Part of a small language model's weights.
Architecture: LayerNorm before each block, learned positions, tied embeddings.
Training: a variant of Muon for these matrices, 270M tokens, 4114 steps.
Each number is 128 + 32 x the weight over its row's rms, rounded and kept within 0 to 255. Layers, rows and columns count from 0. Numbers have three digits each. The size before them is the row's rms in percent of the matrix's.

# q: layer 6 attention query, 256x224, rms 0.0419, rows 127, columns 0-111
# k: layer 6 attention key, 256x224, rms 0.0421, rows 127, columns 0-111
# v: layer 6 attention value, 256x224, rms 0.042, rows 64-90, columns 0-111
# o: layer 6 attention output (transposed), 256x224, rms 0.0523, rows 64-90, columns 0-111
q127 122:104115078130146134117210141103060104147088047133139130132137210053129093182165148137133157154096114132126133071092059139094185094145171133145115067139140153112173116168177142166097118153101160094189154098138094121110072102134141139133176148132144161141099132139098111156119113106166161108155114132089097143133093137140098130158108083128
k127 122:167077080166107097153159125114069140169149106121103162099126154142163093134159098091149138196116128127111127111200112155122154105074121115145154071085148181107057124115124181111119122153105116112153128142119143118149119133137112151123209143104125110135121152076117093130071148144148117092189121092086130111173105120157151084128107155109
v64 132:134115123118124122156060103166101179093193098150053105123136082141130119090119164125142162148149099112147133132109110233160144110072128194157152144148095161110128168108126146169077124109090096107129059202150121077097077106137052177143118152121108097142130164138093135112148181082170114112130135099187139119121146157173172181053134125145
o64 135:094085098149092201131101153072140131136068128109139146090111089121144131141070128081141123132170139094165116138104147135108104192151168087140131123161113143109112099142092120134083148146048124120134204123113109119120139144106181096118091153152141113165112168151090118197154161149176081072130124137120097159190155126117155171164093191114
v65 141:102149114140140122060135146054141185143131058088165145104102113176118157065128121132073148105137116115123138135112128153134133146108149156131022111132147111137115121145067108164136098125091129134160145150115141119126127175092099103165109123130137078091121168123114107082113110051128124160134161109153107168145158130114096112204137150147
o65 139:150144111081162157081143080124190094112100185141128133088129091075076139056113160135069140119096117096141119139104182100102140083117146159209157141088074101138172104115118138087083092172175163099134158100092094143101124174099112112122123103094125096174160162105148157187155059177176093128172166104186164134082100135094180127124180137128
v66 140:151127157196100075123127094139160154099150178100114158118128093129158140141183089107129168167084094133121074111123167072112077122085076149136110157107117145219121110060181129160133096134153136107158098142126106144136127102178080129158137094141137126174146164103107147118151149112117159109091114149169098152193163083095074139111148148138
o66 139:157106103134127160164125054145127126135119070134130146052130102165183092086173137141161121078157141139144158170150143100153194101169136066127163096208155071066154143207068182164150098140117124193102107128107159088106111140147162108063048176130117139148136075107131118103104107171120127143105160128140182131109067159130169123188145132145
v67 136:063134119152120152112136094096127131111110149124101117155154134099116126120200105118161158110077197136114152112090148112156151175137108099098154158094150139094099149132187153131170131136105067128175097094100153139127110117113111112131129216135101171145114146170127195146168163104099132168133116127108088116072156153180170158151144115124
o67 140:163108133120115174102142139132167091131233138129127079103156104180081154160146120143166139107117078088175145102135118110174067104127156166132106063112125080086097152094109116152109197143127121152126102060115160108126139113106091121117122128097127093070200142136173131135098152146136171080126166081147115175106137072194129152125124137065
v68 128:167101151128125160127166130187182157089166129146179077120095165147121079134117123091103140093146173095148111150161107103113073179128156100114104105118102173145115147152118148074123145088105084117111123139130127118109142167140177104127128144038138136188173119115170116140107146135093134144091055137145167136143184120145156094122123124071
o68 128:159153146119111142104106109140077161149147115144181101084174194194176139144103129157184115095114082110160115098084180147151082128117150114107066107123156162110116137141123176142120145178120095100126062111150141136186139137175159164217150086189117154065114134137091106094084022119185129158065147129114083145191097168119135192151130128161
v69 133:203144125072149114116070077182159153147122123146110102141111148139144094125062128161178125112148126109150126126144193094156114144088145114128097093117089124142155141141114147136133121114085130134182118087117149143097105169108080128092133063134200179102083095162123127137124150162149095100151176082120059094184181125132091123208089141126
o69 137:095094064171106128083152133135115179121146117139128077064125128099158096140124082102099142158107096139094154042152085159145095145087164141120100109112126119107127147187140168127134123145103156141052148160093163148145132100093101121125118106118144162113142155106154122194118167134109047132124137090150151129080092128123141096137123101135
v70 133:127160076178123154123162113094120119172050173102117192090200139174122143179120169096146125121095132072107093164094124096108163123111116110106164135123119108102122128098086177146136098119092121183114147201062132106104140158161175088167155156121128113068134170164094103096170142132109144099165130102112097131106149195095126110139151175140
o70 139:105148145108143135110096140101078147131099141180145116121124135162122128149155158143141108117120134073114154115156112138158085143139075101111175130163136137135122101131158139082135202109112179091140146090139096122119151115122125140117158136166140138131114164050101173136088128215164120171088108131157208160084107149168108108070110109102
v71 134:160126149136134111133127087134134114154153123155115128151144107138077194112109109138100102125116167101073104098134096142078182151136139188117083126148155057067160174081224181092087152115149106094114174143172174117146082162198156121161119052118125083132130101117098155121135115165115108123129122130121088143097099128096085114146136100113
o71 136:165167125168167150115104107126145124183135133173107126086146112128153073161106126209138163140114164152124109209060145161116092132133172107097196088132131158184105131130196134091148098135139114156143147142103115121097111096138077119067098146145105134115125137160113118120096108085072142125145145093145165088194140128080134139075097160151
v72 135:169155125136121103109145095122123131132164146159083154149157087147045092096150119118096047146105092199101117068138102137150122096141088123152141133122165147141150169150123121116149163128087098151097121088146160095097146105161156159121166039190153132127104109146137148154126206108124152171111105144139098129080112108202111123139103181137
o72 136:132074079164105089173096118136124167187081061169170107153109116106174148177084087186122122107122092125126146110165174161088118122149158137082185163132112093111152113176203145161106124152124108111147083084113132146146113125111157106137112102128196118118145172163088152066181140147139129126139128156116190089105087157099133154116178131068
v73 137:129116129077065161060112173114098052100141087146190140081122099131110130056123147121109151085134164153140103096117140129174061189151129149154092104128124153135156128098112137117155140096154133130165067119096085117125093118122150167117166176095149151174129096118099205160102120136148136143128132133102119136128140138145095107141144173146
o73 144:098095108122158108160095083132107150133124145194193149105101095119154164149132097103141088108177124088153139157122105185124143102141136166148137139144124102092130103072115082199126115096096148134154103154101182108099163109166050114106162075140118184113156128115154149154159111163132120100107157193123116102201081095177141127117104128107
v74 139:131134137129159118063158175102156096136162123159141123129160099114152118134090141124186088085085169112117063152128124128114131105142076176134133131159092133204118126158108114103105099085174088133087160148138114158141042140196175128087125086092133135098099141112125152136064132130133136119126064147147146083112134143124113135155063069097
o74 140:148180099126123175168118109181146102132150149096182120136141114132121126195191082119126207118086182126135068122124059104052133113177160168109127140181137137093124137120131112191114155213159176093113113077116175140116153162106116148165132101111154124110073047142083112134110203064182165111134105108149162122127147140077135115082085146163
v75 136:153167126085095134097063099109169100148143109140138132118131169152123074119083138140145141190113152167106158140059060130147110170123095094176165110151096133160110118109102183113142091118118161098100133132169153091118171058079122090160123140135062059124083112131110162068152115091076129102134137114146120119143136140066086162117100144160
o75 142:057137125175141152126105103124135135124130174079100149149083090131117195138152135125069190086119112113149120122137116133093093075196134140114120093163084185143098123132151153145120126135124116144130171160117087080167138072098167146147083119133149104124167133140138072143181119140109145126165109079098176119143169094170094138090177109109
v76 137:135144169145108157188139136134136107153162131070107168112181161157160109080103060135085168137122117093152101121153203130141142128103082104073095078114114091133128158117186096095093080109172148147107108169108142067111087088081143099159122102130114173158148121196150159131125129122140167201123160085145142178109054102132125098082109139105
o76 141:116115093121098097038137143125154154116079124103123113140076075080142139155142151145103103097152201148166160149137095104153139113142168089121133134104109116111174080084126117052165180107071237180095126102066157109144133155180114134183142123175134101079147049130048147157142135095138081088132102122128141128090109176143148161141124046180
v77 135:107135094163174110163090118188168118134109124074085045107114099126099170115142146161161166202113118087132134169144135127094110104123096135127148122089197209145094122133087131126138112156192136121129101141095117151110136142099131082086156136134144137114117108164206106093145146192071093184144118102087171151064112129154099154109157149138
o77 135:087172120160125057075189086039165158151169164087111117099125069134181101149132140130156123127145117149142164135107084117180144119143186160081120116142114133123082166080104175105134162114127098127079115131205153135146148081173181140152137092139089167177110140112073144138172147162192120080092138142140085103142128154166179156182130106125
v78 137:182156138129182136088130139115125110145086125139100100132136143147130105141149110091074119127204058144089132125120117134183148157109201114088102146113149200118139138106178085133107122153154168111176128105143112120142131166096134122139153129141139121133136093157111106152114081127078139108142077152097161114084144107130093110150120233134
o78 139:116086192133147121115198110158173140193134125209162155130148167146156140150188171145105056160040140145129110194112196112152115100116104063153132119124153109174099158142157138140093157131046100113116168126080119127162131161200104136093129123184103121087076094109135176143156160102177158177167117155178090103182137083108091088100179139138
v79 135:105187140081130114051123096150072133141164124077114180125169134073053170118139175149149108170152125095116106181106174114150102138094139095098144147149126093171116138153129055098086118077140083117134213133125147130150193114131156061067111107200113086154128178157112078184111160077171148129218134125136127214107099130166130151134107137088
o79 141:155101169085159156154161155153172112126106115146117131131089108127128168116245190084115127116143094086103132078150107156127122126191155171120145135156086112026073165125163145060136081140117084098139072100160139177158120165060128146163101085146124116097164091111152132108136118095080088118154149082129168129053160145123144078159161139160
v80 134:171190179124098127135141146106112136103108086155129139164098104180126174130115177116095157101172141099095084216184073051162118074159148126080118114122142146074115162165114160162146173106160163095120100114121182126142145090133127089136100073120184083134129162151150101192141164069170114124133106129089117136166163108109134133140117129124
o80 139:154116136128145156091130124084092210175091185097203092113107094152122139111076169123127137153144144187142228081113194101110061080148110132180152134129123119101127088079140163105141097114107163158108180112162118123157116143138157068121032155144161144093151100120112131166088148122084153138080095161174152158129084109122132077136134145143
v81 130:175123169137161154127074106130153085144169128156113150153147103206170081118195110131096091164131191114174115154122135129121089089144098097052107094152182099131167165145166090124167171082136126146096117110048108075102124098099104170142145121151105134091135158083120087138130128152149122106145093093137113137133168136129158083100147136131
o81 129:144123139160131087117140119111053146118241114132181161011119091113071175165146123107116111109165164136117088152156126105140159142130138133100184132049181153123121151120153118092110175150077083072109135136133092144152141146147109128118182136115105125159151104112104158155117110120158149120125136132111097138104136116100121137094143110126
v82 134:060075158057147128150119114069225165072106108153119183103158097155090113178129104191125089084151107127115128162138148129150099135096168130163157151132115142118091103141138128084142094109190159147176073148093167166154182147137192170115150143107109135115124116071169169113140143167150085085127108101208063046129105140127085117107127121096
o82 139:156154129082150110105108131107128127160117123179159070129108121122130123162123117117101155100092113142084090164126116127065081096129148096120145158138137141127101167114156120154107110133127137128122055156161087155107106074118042100105088114164125121154147127185162135153118193188115107144115094157147095156119175162098134104122133203167
v83 135:109173039144119179084076133103140131156140184104094151142099141079126104112154124099195143159107078099121109114121137164061093134149094113109073085111160098102100131170079133113114185152132142147157123148176140155187119123155120086168155114140132157113145200090092132128156083129119128177072151142140121134113080127151158144131177168124
o83 141:118103220141162148160127159181127182109191123122121064124047079099111108057118192180122133118124191088099138095113129099104176155154127115150174102119141084164165098143182104105166114177134154146078145063114139103123113072127142187126136132140157130114097120147100116089125134111129133087129157076084146116118172154192129106109090155069
v84 142:139162097093089174115116138153190134170098144160144175153153120092140163109170112114098117123073160145129080172186049105099144131100151161132134150123120174098129138109134057085142108173083161162129167187167137116152088104137118154143118091167169138132129049071135107141131133124134092187172113126153090075121086121122069158088156133127
o84 142:149135123134099090076148148169094133071145134167111179106126090130145165181098109108151121079079118093108135180138152137116148083143129096084080094103125113105127060110129160110127080091134127135155092137148107211066086141098129125074217153078131111124115118186126119135151170147155163149110091153169221094137181110141193176095139117166
v85 134:137185177139157173152205149148076156144120087127176110110177149105097124132192174153122076102114142164102124118069093140117102094135140101116093133143122185166216128086166097137149133132123102113212131152140129158126158144168168065077162138107165155108156141144169135085150108124117164083113132119145128221176072123137109133159084151134
o85 142:165114111083138101146105137124114113152093139114155133112137134150133144110148151146120149099106072074166075113087105118068103136196090124134123075170119118122133141176187125125145142136217082129119121102165140159088147110073100105129145168139114132119139137096089096116117117140153112138140157115146072162146136150099121180127110125113
v86 134:116062094118086097077088113102126166163128137151073144171110231134100117135144138074122143104139122129132149216101207080139112141128132190178112110098118130092113148111125148093104090160164071131168119105159104102117090110147150140128134095123131150159164098138145145149134161150162102102187137101085161123154182129129172149190087157132
o86 138:114081174113112150131114098116172081095157114106184132183157129098129093149068121105159131122200106170135128150117092156155137156172128070157054086124124149120137151079144150180174097067077158156143117111084128138101081155159140127120095106090144151097151163040112153217149092132136131103106167119102126095078105168086128137104098166183
v87 140:074128152148182091166089157147123102145124192120130143088133185122109151120127127093100095169137142191178125166178117223104097137116149102072166177154184104108139156132131134119116116172136112158148120105086107124116169112206140149127065111107124041107141102134067028121127148188151142120158115148169114098140114153161122110078136113103
o87 147:106091103144095145140167075080164167079091113108117092153157161122149094100143148154160105114115137101142079094128148086117147112188112163121174092133149097098086177118130177159133105114038132126122174194120131165156128121089095103172124126140147113157131101206136118051153113142158126153102146161153116124103150093100144144134175068156
v88 132:153124160124135146116153091170111085061122197175181139142115147113084078072109123195179178160127198123138150143103149124126146132119176151107094141156156146052136166112179122094124113134071159165114094106136101191077153095128151101094117118139147132129150127081137110145191202119142073155058129133139155111143149143134191173060099111110
o88 134:107105157077135129094111105134175155102082118124132137179144139195175154100106113054094162142119163181052122100125148062067144158151179154079081140170160143127070106148171146145112124149161070130144091144135117096111163176131093088178151168120119133092088144111120150110040092175137207120128138155089138087189110066125079142137118122069
v89 130:120122137134179059107105194167148150157149126172119124108072129151190110128158136123166119149147172186167169127151098099106024114117110143155150176089096089121150115111172146130127120091093070142143197103102127134107111075069047130083150120106139169137136139132195148105116132134146126125096134089115085084064138155102099136097111112173
o89 134:165107119125094165114143135133123115095200132148150114083181133126106090142116143116114107169095097114154183130161146128101128140110194144146163079180104134121143110062118138147115100159159148105098082162069145146146116131083166121147102106173134157171169195060131138045111160062148150103101141122124101075155158138134171087166067114148
v90 132:108148078178116171136124138089143151095163138083161157171114105134129082089130163119166141142130097112113127141178092110186174152135145097136135115132156115102114127055135093128182165102101051129123125167104168122136169155124117145076118079114059139170095118221190112116066125131176099107154168071118180096157108134138092126065138133116
o90 135:148118083138168143154170136104138178142118144127151141099139078139147113176121185126105185117136175153095106150130142143117113148116050101129080184157178086155108188090142135096141116159114146126133108138146144093099096157143144145175150107118106090119134149123082130131152130117105075079173074121162155113036095058187135138187124084040